config.yaml
num_hidden_layers: 15
hidden_size: 256
num_attention_heads: 4
num_key_value_heads: 4
head_dim: 64
intermediate_size: 704
vocab_size: 2048
hidden_act: "geglu"
norm: "rmsnorm"
norm_place: "pre"
norm_eps: 1e-06
positions: "rope"
rope_theta: 10000.0
rope_fraction: 0.5
qk_norm: true
attn_scale: 0.195
bias: "none"
tie_word_embeddings: false
parallel_block: false
extras: ["some layers without positions", "local attention windows", "gated attention", "capped logits"]
init: "uniform"
init_std_qkv: 0.0345
init_std_o: 0.0
init_std_up: 0.0345
init_std_down: 0.0
optimizer: "muon_variant"
learning_rate: 0.00794
lr_mult_down: 1.5
beta1: 0.93
lr_head: 0.0039
warmup_steps: 0
schedule: "wsd"
decay_fraction: 0.719
decay_shape: "linear"
final_lr_fraction: 0.0
batch_tokens: [16384, 32768, 49152]
max_seq_len: 256
doc_mask: true
train_tokens: 229100000
max_steps: 7251
dataset: "wikipedia_en"
Each number is 128 + 24 x the weight over its row's rms, rounded and kept within 0 to 255. Layers, rows and columns count from 0. Numbers have three digits each. The size before them is the row's rms in percent of the matrix's.

# layer 3 MLP down (transposed), 704x256, rms 0.123, rows 353-371, columns 0-255
094:147125108134152154119132147118105140096077129127140120121118187131133134134109120204155114200094140109121164113104128076158108101140113126151104129115109145133131115151126148135138116124134153088127118138104137171117172081123120163108129134117108115172077139123145119132142136141153136115099122174126108125111130133141080121116096154127150096093127111113129189116132143147112153132107092074118125143122159116110130097132121147107112119124157157132136137138139202136157132126101140096123119143122110083133129066143168112132085143177132110149127110130130123106194109124128133140121144164130137111135126140144079124099096118176109133132144158097116108095107102134142150150131102161164149120157163135101116159156153111107115118103159114091175113130148105156161101175156158
100:113112117138125110132088130135139125128105149159125117152108162139130155176144125116108114120152101129095141122118155162119154139131108123121095149142155149128141150125130088085127116120141140172103139135112161175110135131118111135109165120146147141117118096136140126174114096138129141139152174140156096107083107123133151130169151114140109108118132173110113040123109136139107138112093091142126122136092085146111120172157147122153159119164144123109136114119127105127152101122135097160119114141138083119087140083106163124148135150142154101115079116150131150118166148149099122085117124144123099150132160126105137156177168101119128136137166156145146207179123137104173130163135127111122125203165100146123124126154144178137138147140161120067143130128160091108128104142107150
106:138085134113149159123135127121102131165148154103182060158101142119128096133150139121111132112113115122128141140144109160085105182116127135138080102155184140134079106156127137113155143140083140155111131131150138177166126175118109108141156147120141097113133188115130124120127157145147150122159155109122135118110148176139162121105141141124159120092134091167123140102118125130120130165125141093148153154091132138121146114147131127142060096191109134149128100158100115057132131116158147070117101125097133133153129152147141137108148115118104154117118134155085108188096176128155115105136133101113166151113139106144132056136114134126098107100116125140116112133144145076132138117158133151118147125129129116138119131126105149120109096136150141142110179121139132098125114164132100
098:149118110148128138119152109136132108142094083097112100124144117151127108119096116131157158151130089160138168138130158138151140153136197149127146105154143131124133113158128101139106124117112123105127144122068069118104109117148174151132127164140171132071143167138138126112112167141136146125120112096096109123140134117151151119107171109145116123156065148202119146105148114127167135096097117150120144137077132127148144126133143116122102120125185105129133121147165170099135110143164113149104133150138147112148108137118112135135132105146123110108106144140111130150126118149140153099153099108157125138144106131131110120132129160166116143111092136165179174135070150150110125112096144076121109132109142102177092105113087130111136095157156149075146163128123126169126056124102135
097:116156082097159120135142132130151136155083072137159128127123144128131121154125100123163154143137119123121119121115145170126123191107136175120137131145109121142099154133149117100128117151142161139136109104163154136110108114121110109112129130167100135113139082129157103159112120134132094119126113123141132151142112118142108136178124091074132111163139110158069099110124122122157121129149148154149155094114171116104159139196145126132109118103130097104119106117148092102161143130085158163131118122109188101134103133122101120149126147155150094114103092143155134121106066063080129101195137119148085151135116109120147120179098123128127095126139122134132093132094118108088145093099160111083121101131117107119169123122150105110149132095156127130135106118114097152133183133129112
106:137163133138107123131129114151146127137108176116092181122097102146145121116104087170142114143133150144115119105123126079105111132158147121104156182155104095162132108104168112093097125105168128123174105088080099118080145125094134133124110122066131137126119161138088133101123145099097145117116134123088101149128140131137127095081156171116153120163123155110101101159132118104114151170124131139153112171112134099140153107145127129118121131119146122130124127135094099148095137114147115169143124087129112134135130137109123180129111130104137140159140097168111145093128152103095160136130137091131089110099162095113155144112152125154128157089156107148137164158092187137106092112127138144142120221096148103137144137157150145140142159112112140114145111162140145109098140130116156
097:110104146118168132109126092107124139138123116086150112104124100138146138128144114131131106136150145152134081124093110151103125136151111105159094111155076126111108118119077125124165097120148120155197154128127118106134113151123149122092134124123104107141091105080202115109079129143135167106178169111111147133122121101140119091148160110112137122148066122142117129108099106126124139150124105154126174093129168132111128169078093153152078148139177112146111135156091136145122138119135129145123165080170120133119125127154158120163121090094115151137113096112141147123102123162165174134081138129120144131149070187117131101109111162110131102118134120129125109106111116102098137114125160131172154153135100114159095136149141104151118119132125118125125127150158118102134149189124142
103:214135143139061091133168144152128119140116105141095148160107125155109111123120131077130095102125136133118127106110103102131137144189170096131147143102145171141083100133134117118114133146127169173102150112121118136127123146147180138106125108128125158110111148136117145169137122169158124147142109115128141127131169128115133140110096131098140134104133153157094123107141094132134112115145141142121126143133153189137145138134136117086143138166132109148166116140187119079116125149121118108109116160129125177173120118123103113128077077164143126133089136165122105135102155132145101107096111138146079122159110134121177137081121126100127178128088105126127144153120182136150162110142167108107115144142126128161114154152128122155139130164132141123122135146052095133105143133134117
095:131114114113103127064110141083124108111144181159109146102132096061174113126130105121132199130132089117118099124197106167118135147150115143141136171099134109136104095074128098150112153133126111116141156116148142140092134087151128149124089132082119116133122092163102129128141123137121096154127124138144115140138145113118116130170126154124138149131125147139131070140096125145144075128161150129118128093117093135133150099132072138126155104136158131159129153127117096130159143125161135127146098144150128112122105097121133082118142129076124112144103146131105132139145128144113136141145162142102118116082089136117124132105103115141105116142148163186122108127142137090103138119107101106095145097119086129173131120133061116083084123099150169158140152138131142131115089177123119
098:112104115159140104135120140081116117076135128110158119100111146157126181150098108116123109066098156089158113166133147131139125115138108173107123153177153153117128113121103137125136107091115139110125180133143105156133128145129126114157124094161127126137131120105141131167092159161108087087137134112122147079093090135114109126115116110096107114150124117124134147130124119154105088127091168140116126104127110122143161206169105147150128137170104157127149163081162120133144159168170107135064140151154139116105119114118140111107147145134117128098099117120113135107162130152134108099173160104116101106113121114115117130137139097126092131175146146142125156112144118151162144153123138164094114153136128115111109098076121130149122126161155094147172076087112170142118140154118102
098:167127106123159143140134145157118142140098123149117115144114180122121095174111104123099132068157139134097144136179167118141127058163138144168109115145157114139135090132129124111141096137135110124110188114150132092093104100169125118120110154110122109109158135104143137139134108086133153140107112151119103128131106175123119111143157122132145138165117137144134116143117138125193158129098124141120091114138144155102143161135147134092180086159174111173154142098160162136181138128122133137147122133140147112143113124134162165158140158126144114101071084133145098124097128105162141100122104174146130127142121119135114071090111180096132147119127114129093126146114131115093118136138116145087129109138131150087142159117123088109146113179149113114190112120141125098119168118131125
093:118141107128143111099112137174151113096170087138136116110149123143138119157150142120117203094108096095134148133152115110088132176131141147084117115141155118128127156128097136131188146095095110132132079181156141132134120090132081146138145117133153098196138084138174097142162124107122082128130156123130113145124102082127150122137133125120171122145105132109177109135110130144126110128145115110121086082124124115147163170116163107096122126175137098166123131168124155144158129106114172129164158135123144115108135146147143137118133164173142128159112118142099136137138138082118158110082151127157094125102199106141116165131160133091139159134140151177117111158129144138115141130128119093130112160105142114106093117138129109140115145114110130112119168112129139129120122138102182
097:128135132103114142128122113114140098114114072140100122139117157147143146104110104148162117108116104128117097120149059122149119136125177124116132125170178125179111121171110112098143137112123107137109104101095113142146133082130112137096104118155090147081104146134126108114166091132110140109127121118143141124106153119122145155113131158143129145139149125129110127140137119088100141132146147132151096149144168107200144124193112105091161166093115103156116167136106151139096112118129077175098121129175124124134097139110108150151141115127106163160133138122118103141091067109097155135127136115133151057162140133100152110178114132110159175154100124159116174107092159150091131116143168102100114112145114109137107097152127120162138149101144131162130140115113127141150139161111100
105:154138118118095116134102104122148118141155119126136148111125147114121175128094170132095149126104138126146129130146143166115118099188159133098114126166099096103102151120130158135172062075133107154161136116128142105130157127114094141127126115118104143170150123101161133092091089125123145122139164172095123135117128122098098134139118129198143120117156165094171167144181130144099151131125137150153105142125148136110086161103076103146129128127131136171126149119123089115170154100135111089151134129108081102125126148113115113142145125132152105108160142189113121138086131138106128107181139134089114120108151131126150152129145175144193077120143157142147162110156142173111144155164120135134117120126165154157157121126115135125138120168140165110100152100149130141134109124138139
102:099128119072145154140174100100158091080142151130103121139119178148143157158122104127170109115138168112079152102134150127165108150095154133127113119122152151107122095146146130130120141192115121168115091146073073150151122174157114118099107086122138116150140134154109150186112118130137140131104137162090156119155146127154111112126121121129111120137109162112138118147113113156104085117135173135148105131158162147113115149090117163157110155057108158107132142152118091124069127169150126134121117146179139123167116162146127117105145127150111119103137121114139096165149143113138111111155139128137110132092127119137122115163135120126130165147137170172130108151110141106105108132120122130109112128071097112108130127141145172125180116127145091127173129130126105165142148120157102
090:131107118127128117104101152132099130094142099103118127119112108136102117153127145102091157158124118146091170117139093117116129103136120105176110113132131113171115121114081155123131145089153111155144172112109130127084093109106160180126121150100091171147134111098163164127087156141156135166125155121117143172173116130109186088159111121147117158113062133122144118133128098105086145083121119182123141126107098152176140111093127098133134100152129141126121127130113151142124160178120120153094108135130129114129138092167142153146143159127145130104114168091124123074119113108108142144151130174127119147127127149132110098156132156117157109097120117119108098090130119109140170148148130112136166135097128139157119126101132107093107155148146132106122093183174093132086112175128096
107:145169143134143116118107110113148112086106159073163125122145086044099151137121151097105121134127150163129103110096119124140141107088117154140152134161095100134099120132177121155123128119147135117133072145106119103141134131147153119146073161113153139099179089135164089133109145154132125126142087131146079142121141097151167116099095133101146106116105140150111109132131156126094128131122069124113115134162150094133135113130106134156119134118145093147141113141124098130108094077115098114134165132109152125108108121140118122123130146132109112142113141153166182110119127125135133117130153127113112120122113071116191113179130127149111130097129132137100107118113154163102106112143134099116137185128198132117129123158148155158129150100121167111184129103140144086099122107135082
103:084130123129150137116135180134130134150152101148122119100167090113095162154141084090088170118159148093164134131103157111141149121163145152138123118127144147158106095101127135146146126106138132131135160109130144122118096110145059168118125136104124087131135153125106178130140123157084156151141161114119130188179156123141113100075123078140118102095140141124102137108108145136118112140140129122116123088121081116187113137093126121085104111135117180153139116124134128158120125150132128108119110131161104115081147102126109151133116141100111171141097136166165146146113150141123170153155110161148111136131102097128097152066113112135138097131105165104167145100112096118119128125146125124127140133134126150176129138136137087131107151127161131125085107112129102128122063111176101
097:119155144101115141143144131107107133117148147126127143127123169124121146148137101057171128100120133100113113115134151139101114147129122121066155090133159143105162134111077121124111133106130134130142125141185084085179125107124109142128104142085086132171150153087091128155133068146124125112153114147171096116157175153087107170138125118165097131133139143137125115119141124166140123133126125154166090138163165142140133119126116143147139135175129083140137139153097146104132184151122119127172144152128136128156122125146127150107129137083112115139129142153147172139133164158107135149141103109124130162173118140133133076185167097123109115112169127128122116133155092134118112123168152193121106079167099116132107137154131138111120124150142116142120107074127133125178149147130116
# layer 3 MLP gate, 704x256, rms 0.14, rows 354-371, columns 0-255
091:159165095135123116161135145134116142192111129106098136135117152122133159167119117104106137119130140120130112138152117156056119162186164135110115111144080080156161095167115118130110094114088139123138138135145135166100124149087157140122123104105137130104128092132126106113114150100157083113120136148102119097115107105108160139148113165131176174095141140157050148118137144148121132123157113122116124123124130122118173123173108175127136157116142134152136176144149146111139088148137139152146108173178160141117130109141104129124173094136140158162099123083093140170083124128123097139107105124116115112154114141119128131144165143077120092100128091143122115093127177126152114134142126182091174119102142148118112136123156144158146124132138151143109118127141121106158126151107127
106:086126123145129128162155153187104133133148084102133102134144136127066167084148138139105100123100128139163147149138161124113149196158126144131142119120129118125111147118099135097142131159091129081122056132124123099134149143128107132149141105146106115095134111158115115166135107151129122119158100090112124122119109161123114119122134122123146144127148132126097117154117140174140104106085128173121085108087107139123126130091116142101166110086159090131135151121171139114138107125148142127111147116120103167116145074136111144143108140131107120142157193135082151122135139133121092131129118157082096135080096124125108133141120142114138131132144155102132130157169131147106155111152107135124152158083057108126130129185165086138137129108106105177140116116098163104103152171146119
086:117115104168148115160122114140156124126154144123138111132151131105157135082165184101073096105116110128127100120104149150169136148154094136132140138101128152119128110129092124065152103085131143148130130129166158135113146112116146132080088136107098134191108117116116135148126119140125123115129127156109130111111097126138142145128116179102137145136146164122144115159089133124137092126147135140127131140117121139079172183135124144146157153179095148124110112149120114149112139127109153123092140138080155138151151107092172162103114132151124176130121105088169081118126113145116085129131126156120132118133101090133133122115086079093146133094149105122109108117156136129136103154154127120129162120128097157063147121108133147140121124133107081153146164195140112088124183136166161
100:131159123118090113163136104127148076113138115151135147103140112144149185095130080087109154136136164168143112114149114126153143147122119142074129126114121097135174140161117134090131108119130144107139131140113118166111137090129149148102155175126162144155137136155140152118154133142145098146096165103142142142117100152150151087066145112149132111134143118146162124102157129118148105101126149136139154125085098158118140135136131158116137140122114136128148111149137164098108124135114099119132184164154081161119116122123095134113128142152157129149099095129103103105124128126120116083141128099128172119079136142119126145162123134112085151116152117126156032108084107134155126192099144115116087105147141144143128096133143160155102167145154179140150176128122144143136178117150134
101:084129135084085149174160135115111097132116130167101129095138149122147147119123165150053147131148154120154088074138171143125114105132124116097196129121099174108128114136124130172153111119085138122164161118139070145112101153102146141141125095133155130136148161134102139145126125121140149098072124141173130136157130147125125140099122155119152172176172150129102081151120130157159105143162136160148142153131123151149133092115114097151145089091163106123132104125164122124124122134117134144103137120148148146145122164124131141092142142109109141077114116131175120100114188083113131140170107104162119152179111125155164107135104120149145128115106126139147149124132088073147104139128109123086111130135111139117161126148116132120102108131143164107116138151108113143114137160142144
102:139160128118140153146112157164095138134159142128099152147119137068112091131138157098112064086113122111127151103099142095121121117144143071102131129155131132123160120119135138157130100151090142116143123153130076097109149141136148155164109119135129142124106119131164132147152131128133159092120111151093121122139146147139166108073158137134115194132116090132119101119147137147095112130175116134113162165139062085104117109097168173176125097130135151156093134121133146069111087102123165139145136126146152141127150119126105122145127125127145110126128141050170113116108105171101119106108102100120146123119117101125111133104143100132107137082163133159096136116116166154116119103157124142089116107114114135150128082107152175139100092121127103144132177096125138121158110124136128
094:128170176144152165065118097148145133137144112122105081121140124078166115111141107134074097143142146146100105152144125158107142161151132101119155150115101126153121128132100139117122156172073089063130100140176113131108145115142148123141142142102128099133139109173142112138153113139122105115112161175132160115098119133165150103149135130119146162122084108108127116137179130111133151139090096098126103142134185138118164144099143118135162112113154121127126127106136153119133130123108141156146135058119091151078167129055117098170125119128151130167153141134162156135142100097105118090128100113126134155116168124098115153131141084110126117132167113159093117124163135162108145144126094104128132102107116124171125105138139165128147130132143101126122128103166155137153141127111112
094:134114105134133118132131073125126124098147091149142108124120185128143143125123123126136092120170104124148190094157135143138123126142120169151104148119104151140120098115145090128170108132125059102141139124110126140106117177150157170089124163093136150088137089195186094112081136124138158111120113141127167118149145145124130167161086155139137174124094114120131124114099115123106139107173104131089094128145087100134151105138105123128109145131163161128147149108114099100115142146170123140136117114117124112138133126136156093105110136094125139124108131151091125094116177109169131151124125110153054126115133111118153124121096066133134100130082142116144106097119117123115160081110130132131134119158097136089123153151114134118167115125151138127112134139156123062093125139127149
105:162111120149133144195119118135125078151146097107122140111123094127127122152146141165120108117129113117118105107158115146136123127113130114174116099104140120121113167101077156117117141105145147088150103148140122071156158158162135095133120136131117119145123090114084084130132119102106142144113107139108134173173168143177183165119145119125104089071124113082157147108127101129156103137090128098145108132111129146153129105129156128121133118111116134101136099125096171150126114128138140145072151170110118169120142128133096156124105099108100120140128181142105087136130095150109144138178142152143117106167135130124150124145148092137163118171117082152138144127101140111154144126200140142155124094092105146133124090101121134125121133139119174135121152071131114099108139132180116
095:130129120152147118101096104119163114094150133111143124134109106181132151117121150144101172119116108084071090114095163135111129115147118103129113096127118137151124136151116116159127102137118115160094130192114164148119207147167129126119131137122138158133130151141148123133094141101171136158103125088142169154119103130136160133140068114140099169115134174101136160139096116108155077116110123126171162096101141126134086133165127169134080145125138118111115064128119132111131124214136137086152133171106159114101131129114116136152104127114155119115147135142128101136140134125105154116129133103111108109151088138106121120107128108147127106120147139153131151095154155100151135166171128141133109139104110155067131153099139109121137161162157107138119144148113091116113173153113113
097:101168120118123129117125146141129059143156117105180093105119165115154131150213164057173115092124073093149207127156127134140169149118176162098099100152131117089128162098094119119163130139115154080137088170105103105105141100104133135098117100142136135143093118160152130157128155129155104126110135141156136123140118100155118119149104165137129114152115113114135127128097138148094136115110138102141111104080132133106117127062112136120164135139162133115081151151100139148150126137149127109134100150121121107132131122141133123124139132099135121118093167111162146130150131103103187117095135114132137152140183119143143113155114130123104103139109122121130129103132138149129128127151116121100134158132139106142118151137150138125093158127139166081146185129097148130127153125117122
099:137129132142122131136122118110135124102127155098133108148113126133147139110116143139139115130116212180141148157149133111143136118112113102136103128082110152128089079099134160110111136114124146112105116110119143164153161151119130157122130179132138130125148086123131163176166129121157107155123122122103155121056133096150103135114102137143113101142086157157154112128094116156137106121067115119111175114078110151122134101106112187109114111137163158107104108101112164085137160115127165121148121124098080159150108145123121132083143097137133109146151136138096136139148182156122144145114125120140144079115078109146129159169134156085137132143179139113113158118124093121107127110140115158138131090119137148143095092142145207098165126113129114120116140143143149126148125088117161
102:098160156154117146105098081138115117135152097157062148120136115091094123166090131131133137168111112140116116073108146148123113175117116140144142147128126118133083135139106159117139115125092123132116118081113124086188131146093110128074102118119119111089081141078121125121130134125149132111155147133108131113124141150160140127145137130089130134134140138123131116140126105113147124072124107157169109117130139155113081129099138161124126121144128147120099089151137061103088100132156137180085110120121080186121135131138126113130130136119128159180160112087135126111158151127138126091169105143127121120132137136173102135127124138125134128145026140114132154126126148125120099162156143118115131173119148156074110126109134126147105164121129131146161175146154163145141124129117119
096:121115083154167129109070127160109118148132134155131106111085090122087128118084136157104121142120100144209120130106135121116117112110149160161149134108109147140127115141145151163109162109107124076102132156162107133135128154114175117153072105123155133075132169130138128077156095126149127176132138125154161107108128107123116123162132147142140137169122111139142092111131142102112145084122134134117114146129133149157119114129092123125122101063140120102090129089112138134128140103143093126089094145135126115123125125125179125145116155090173118121127135133108148120123155088111081132124114138133087133144121173131153120131159119129116146124185114108157154107161125160145151118159156152126170132118118132158130134128118165171145143122090083124154111126080109094203108124138139
101:137133150149106124143127134150133154122177115113143069068112114090105136105143135165139118135130112159134126096149117115129136146083168138120169152184126145166131139115136128116149114117166132111141122152086132089122093107103112115107103155123122111136158144137090127094179169118158152148097146132151122149159108089139105098103113155138141112118123141122097140107122117143104156112104165127136124131155139125130140118137092091121130138101114097105141151129117149096133141135122167131154147135106116122158173153087157126085123180109150096145109118124113091127127148066155099115132116139110128132120128154103145101138151165127195127104177104116111179094114114140114144122126178127128146134107090104074122106139163110121160070128108091139083071165118141157142164140122106
110:178175138140105132130118185140141148156137089166109089145148129136120145135146136149144145161178144093138131078123123106135132130128114147152156114131106154149156145117196106121093076157156123134139126149128105114122138061141142116141119133167090151184092098114138173121087123111166165134089148112178174090144100116127141145119135137131119167122136148163155141109142080105112128143124113136142129130059124136124127148129141135104144112158131147098136137141146111156201183144144131178120101111126121158111125157103155137151168110146164110147135129110091087137077134126122106144126103098153145143124133144114134142147097134163121112115142115130157125134119108102159136157117169121148148121137099103125112128122128176127136100164167115130164154109113121131156122125092145
097:132122117117122146133139123150124157145118116147095187105130145123125123145158091108113106134118190103169106136113121122179079165142136116097143108136134135158138099125097172130106131103122124117130155080124106094101125116136157129116130134125110118102131148126113148141119150133129113124098113116151127190163142145165133127120138158121097157088138134116096157079131102105112158115149123150076093111128148150077112096082126138134162116141108159158117114175133103165131125141146103087139091178134121143168086131100132129198142132100125114131113103151159165154122138173144105138126088149117139128179077115128102109070124152178123152128125129145129142122130117122142095121111139154086127138108111125119132127104128066161122145151137169152137144100130106124159077115177117
102:115152112129144147148123121170129146118103170138140112132119130073112089151098138157114124092123096155144143107147107136126132140129097139113122150130117112172148111135141168107098157102148128143096112157101130119108097082141088132138104164144142133087113101163117076087145114150145124108093091105096142133114114140138141152122149145096175139117159133099153156169145170124105143131151136097104145159111132162132123159139130096095118097142105125128120095134142083138098091104098089209123122115127121114141082076118127145190118125145138124114114136117169077136146136096111140150130134142144139099122142139137161108076115136119127138119135105109125151132110142136148100158160143118188125144122099127118133131150116157137155111105131129151160144157125118122059075070154082
# layer 3 MLP up, 704x256, rms 0.142, rows 354-371, columns 0-255
103:096099143155111146112106118073121116103177112100139130188125105141107099119109103156150167142123145115118098121174115133096112103115113132141091114109152202096162105143116105151151159136107141069140118106141101131119132107112127097150102091118118107155111119138102136117125113139141134100075120112109132161142115154132140134124166152101143117123156090124177156139124169151115106121068166123138135130135185141138146147115161117142140136113128130126121144168077137151132121065121119127126145131142127143135165141146153115110093175145146134175135170141102152135136137123168132145138131064123104103135131111151131148161130133103119110125133135146107134106161145075146142094109166148153138101120131104124131130131066080081111112155087101152091161158116128135117133132164106
103:121111149143093105074112134137122115107146139150131105156072103090113158141133124118143148135136124139097123117135123164116117133169143131157144150137124168138121127202122099157075128123114106099144163159138129117121115112166123156130150109156093140137133110124173127066125155118136110129114111150137120166118118127131123105103143115140129139137130117138100127099174123167126176132036131116102117126137125090120080108115100126146143140141123155137155149104098122120135103086171146127120169110091095130122085131120158125157141138154158163146075093089137156117148089094108107164095121141110135151137128140085128100117139147170117128120139131125108086127098132148111131101067132148167109119139154129103137116147101145185178103128146119103089121161131092160126138099130152
087:136100132134118117101106175127071102111109123158152146107126098158161149169101125137124153099162133151118109158135105096087128087131112126112121099114148156157098131106116151145124145182080107153134146121165122140159104143131114140151141150176150119105142093123099118153125111144109092107120160119143142133155144138169175084167065127147121115105120100129111137126166137159108124154127163111159141113173158119088101128124126117077123135100152103125165127124151144123159108087140130107125134119168130117108098130177085141143138128120199151100136120134123148113090118108096138111137121140159151127130166175113100154142141095168086084142158168146129107146147129129133141118109108149122133149187141103173136145113147097138171139136154125135118092093150123155147100119145133
100:130133169139139138123109122150126098149144148141136110175130177135125157137124165069128167131135119140132114133126154149102123130148083135079152128128126119121138126118116091087109169149106162139147148108123104093134110080114144109087142133103139094114112158132099094138114137123140116143120153149149101137117132080133125152141174148112124156114144101159147144107119133125149100135112120164124137155139093105126085153132119114134114111096184130142206103107119135154136090098127113152134122148148096111114119120142062147167122101143147144089152137144120117118114157162134104150142093073096109078072131092136119127115115157115128123122075143122105113127113126117130114121116141097205128149151181114094071153150118121094127138166143142131161119090157152152125085105154128
104:158111154143121140134150126115103156168153078151108155116143120107177150104151179108111111106119103169177097109128124151122122130154105103093127117161121102133104148137107143175113117122061128099182146142111148119136089141139111132140138162131135130108096129147138116106155132145128122114116166170131126109093118140106176107136178142116156140100138140131106145155174145159185123083069149119130094138155124143131149145155161118102095154092101128096113145115101148125086124112146130113155113129124123123128124111123131103175119127151161118066083145121139119146132066152132181106133085169103141121140157110118074172144151085111106113130168151123153098153144113136126152130127108153135156103133100178140116149123117133145142138135138152121142145154125168098103135133135130
100:095128151133112127128107086116094126110154103157114126136139121117145095091139093073095124130091149145109137125172096131121117121140120173147128110118113148147111160119153114163106126093091121154098110150098116128120080128096120122142099142106106116106191132127128130133141133163104084118130109121102125108136119175126142123126117109151161154102135132125141146090076134160155124140090092097119140158135128111141153137149155121062127167126148162097135134148136112131167139146129102108149096111083135153175128109142126149166120156155127133123117190108110139130165143111157105136125143110144065113145115120163115130139153136130153103149119100160115161162173089158155105180153114122136145154077092153095174118132100104111131160153130161108165159094080121143160112129111131
096:152102125103097126118101133119100138143155108163144092165133079134149129130132105162137185191150136102144120121132176140148117144111142110104106082148118108103150125115129152165132132109120140115137140161147110102122125146115155149114127155148099128159163159080100095136105115118059166115120144130153149154123118163133133094122100104124115120106180144121129102108101093134150113176123135115120089140156122103145145123127120131135108160119083098127125109171103146132125144137152152148131087104116156132110149121170134162056168144141107120140165154099117110145167168141142147135107124147129103107148119127104122132141155103182136117074129109160106123159137106090131103139088107116107155132093113166123136157100125172129092108134097138124192138117112133163132142112186145
098:124126157164111088159103149156114126092161115126121062149140142104115113127129115110139134125127143138152132135118130134119134118129127109152135105140110148156124103125120124156169150132116166135134104100085123163149180139103130154129117106139101123158126136156091123140155164150141093118129131179119139107133124127155167166128143143150078141118159132155139155121123145115099147195119089131080085118112141107137113156097165175128140160102175164094113126115130076163141147122154107153111152126157123172149123177132170201097154104111135142109098121138157128110082142121112132102114136111136140098169153117142124100133152130096173192133120117101158136154111132143158122154165142102120110096162136142125160111179149128121127107117093106126077146127152168110130148104140143
104:140127128140117120171136136149153141101130087142129167105139141117126160083145134124117147147110097108109085125136117102101122147103145113152144110091135147103112128146134102137132119123147123130145141152121100105135105119086148135156162132154133098122129157147133139071120173159138143146123115089166126164131150130118050103127135155107144156202135144139138114152158147120122111147185137153103111133200158155119129109132117159118119150078090141191101091157111085136162132124158071130166130135099164118163125142183101152136152127132110111124158138095114135114147154121142090141123153129132139131066105107117102150106123148157103132124153154108150127146144122135138123081135143149125095141086152174143108147122126148137149106136138099117146110117117168144165062117140118
093:152150154116153117120128122137128146127103130135130159175097139160131149080109121158143126138160101137119128160137131147151194181146067112140109099122180161117090109116101149091158176122129118116113106126138120143176092104074133083135109113107135153156131108138129120115120118157119121127194087117146132113139146114136085109141101135129137145122093119140135134103163138102065197113094139164124115116128143138127147146143159100142123129108161115130180090116112126132108127153111183127117089139166152125160092085108135089106122117120112146109117096139149085119142107163129118117084148117166086152104124120100129120143144095164120089085126159099165109134150124131150132179097118144135134105132155159145155152150140096147128118125144104142129133145136141138136097147161134
080:155111098131141140144129136137117097126098124105141135139098160154145130109193112107150132135120129127131158128197129145131176145140182175086107097120147137080153148105148166141169128173140144094161134116091123117094156111107111135076132100140131120132137115105116120165124140120108138106154135135109195144141114083155086142132114132137139148140115102124161104118141146106119153134137153126133136094083153150123134114091132132109132093161147095118145127147142098141188142129100153074142096124105088115078117145135117118081119127090141124065119165134171138133139073091098142126145104130130140114175123118171146147146118122131111102157138120149131143096133118138152152074156120143128113097084133124136102107134113126114095117110138177117132154132081144144104117118126085
097:155120100138111117159111090117097144128140117142138092133080100178138141174156105133138134161081092158159143093096150144135112093161129115162165150134158108158136155117133136115145128144144152141129090145137096131117176112163157067178109111113142086127150127121136172078122128092126105095118112127126102121160122130124124166114087118131117136147126167098119145092129123143156141175148140141131115102127155148114152121149157108156096106125153148178113133100110102160127139130123146174085129147138136157133105124188146104140127111103121137139118120144147139133125162133148107111128149151162134103124143138107120118089110137104116129089142166059123151133183110151127133157153126133147134103115169111103155163144178132135125138169082094074118103154145144085146142145114137
109:160166110141128120149095122124141103134169116129102148163166132146140171166149085154137162194138133131147076119184151122135183113182121137129151156111120090155136120134109124144126108157090140127134118148119126168123111175154123096134131144201092140088129105137106125151100105132155120129146152113106169133126118104154155094107115123117140142137152119122132049137145103128109123108118158130144159136111126175107144138127107137100129098142150175143145091121157156134108097163097134119153159151120127099075150110169126112120107107108107135145107152128106123149166136144148131121155166164147127160136092110125107118142142082154104132132104123120103178128129146139107084129146088146143133102132147104152151115109114111140130168089129124134088144141174150151085102149119139
101:113122122059146123136145097157133100125098080106168149101158137134084123124131182130157148123109125125102171146095140129105180086123157086135117165083125147139160096207133091092098159163127066127141162121126128082152136124121090130150122159113119150124121115124104144111114137124120164121108171115154105143136120147128133153085139131140160085143105131142118106144156122141127120154102133142152119099142157136150130169102112140138120107135110105151134149139093092123120153111124103144112172145141153131160161122136097129153153152124118126150152134129119129096136124153125127128125151130084091147132145127095136128089121100081138049146128113155164135130121113123091116149152122093143159152184112152133114131109132146130094133141118121156120153102132110109116119109166202
095:145129178105120135107094130128113150111088052131126143112132147151168164149115142118108153151163156106109147084093099125152137109109118128081159183138105096096107123115132142141103119109131133136133108149131129118178131088132093142131114129138134108106115157129104109157180108137157122169097138159113161075158144139116135126121127125118097098168142132174135103122142167103137107157156083159148148116129133100140165119135128114162116139131109157116144096146161098151137156097135118129125136137125065174158131153129095117117136097137144146167134165107103134132126124108127191120126115110121135142092108074118125110144110127093134098112149151172135142136094175097117127142120116107149140158092142129103094143137131081144101125144130114150154148093117122098144192101174156
104:130094161127074101102144140130088115121136152097150114103126145127108106122139129101132137108129107144147082135152087150124058116131157116160148135159097132097109149159095117151108144096099156126144144118185122112152118143100134124111173086082158125075141172100093134127128154094124159119119114134098087165119142105115144106156113089132130107155106110130129156123124151131132150105133110149158133163121119118086158094100125118083140112097138091090149128125131138116123139126105113133136103135151093105154160088128104133114123191103158074114147112084163131118146149135128111119165154107117079110136150143136142099149119150152135087138138170119158122173093146151139144142172085137100129113131156158097126142144141117106133115111136139125102129094110073191133134120153128
099:109121168149135131138125143129169140080112093157106124136146153128173125124141152113129124143109160141126121103130139117170147149133090150113109122152115127188117116107128101153146140163092112153169113136067133117152159123178135113120095127124135160146148122144106128160128140119181116156145121116150118159069133163137180151142190146122165138139108128115101131130132141112070149130120155107119115136109142180092132082147134147188145121133167105133089101108142109108134183106112127130102097131091119129139099177118098147134151172129131181137176134120101124163106101165118155125124134117154112116109153151123112123114115161144115162140147100135128133136101129149119122089113086146101160160122119122069123120089088115142116139130105121138158092107159077118115155146144136
103:123064137142123127160084135116137129119137126086146138130155144158110102119117098108142101147117149111105127134108107131141131116108131146129125109108075107124124163099164128170124094191121137167114134154120149137104136129084131103115165128135139104131173119117182172133101165118110129147133166131121141158129143116128104111118110112093114138155130148134102110149135101149117102143074105132087097126138113119092124094109142127161123171157144139087104137082140090175099140113154149126158160135121134129138099153091126153132155145148119127133160118122124134154104127143151137136162121143155151138126117132130137148148118102125108117197074132162151157146159129150116134161133122106145141129126171117082180124144077140144129149144117100110134131176124133183142159179152224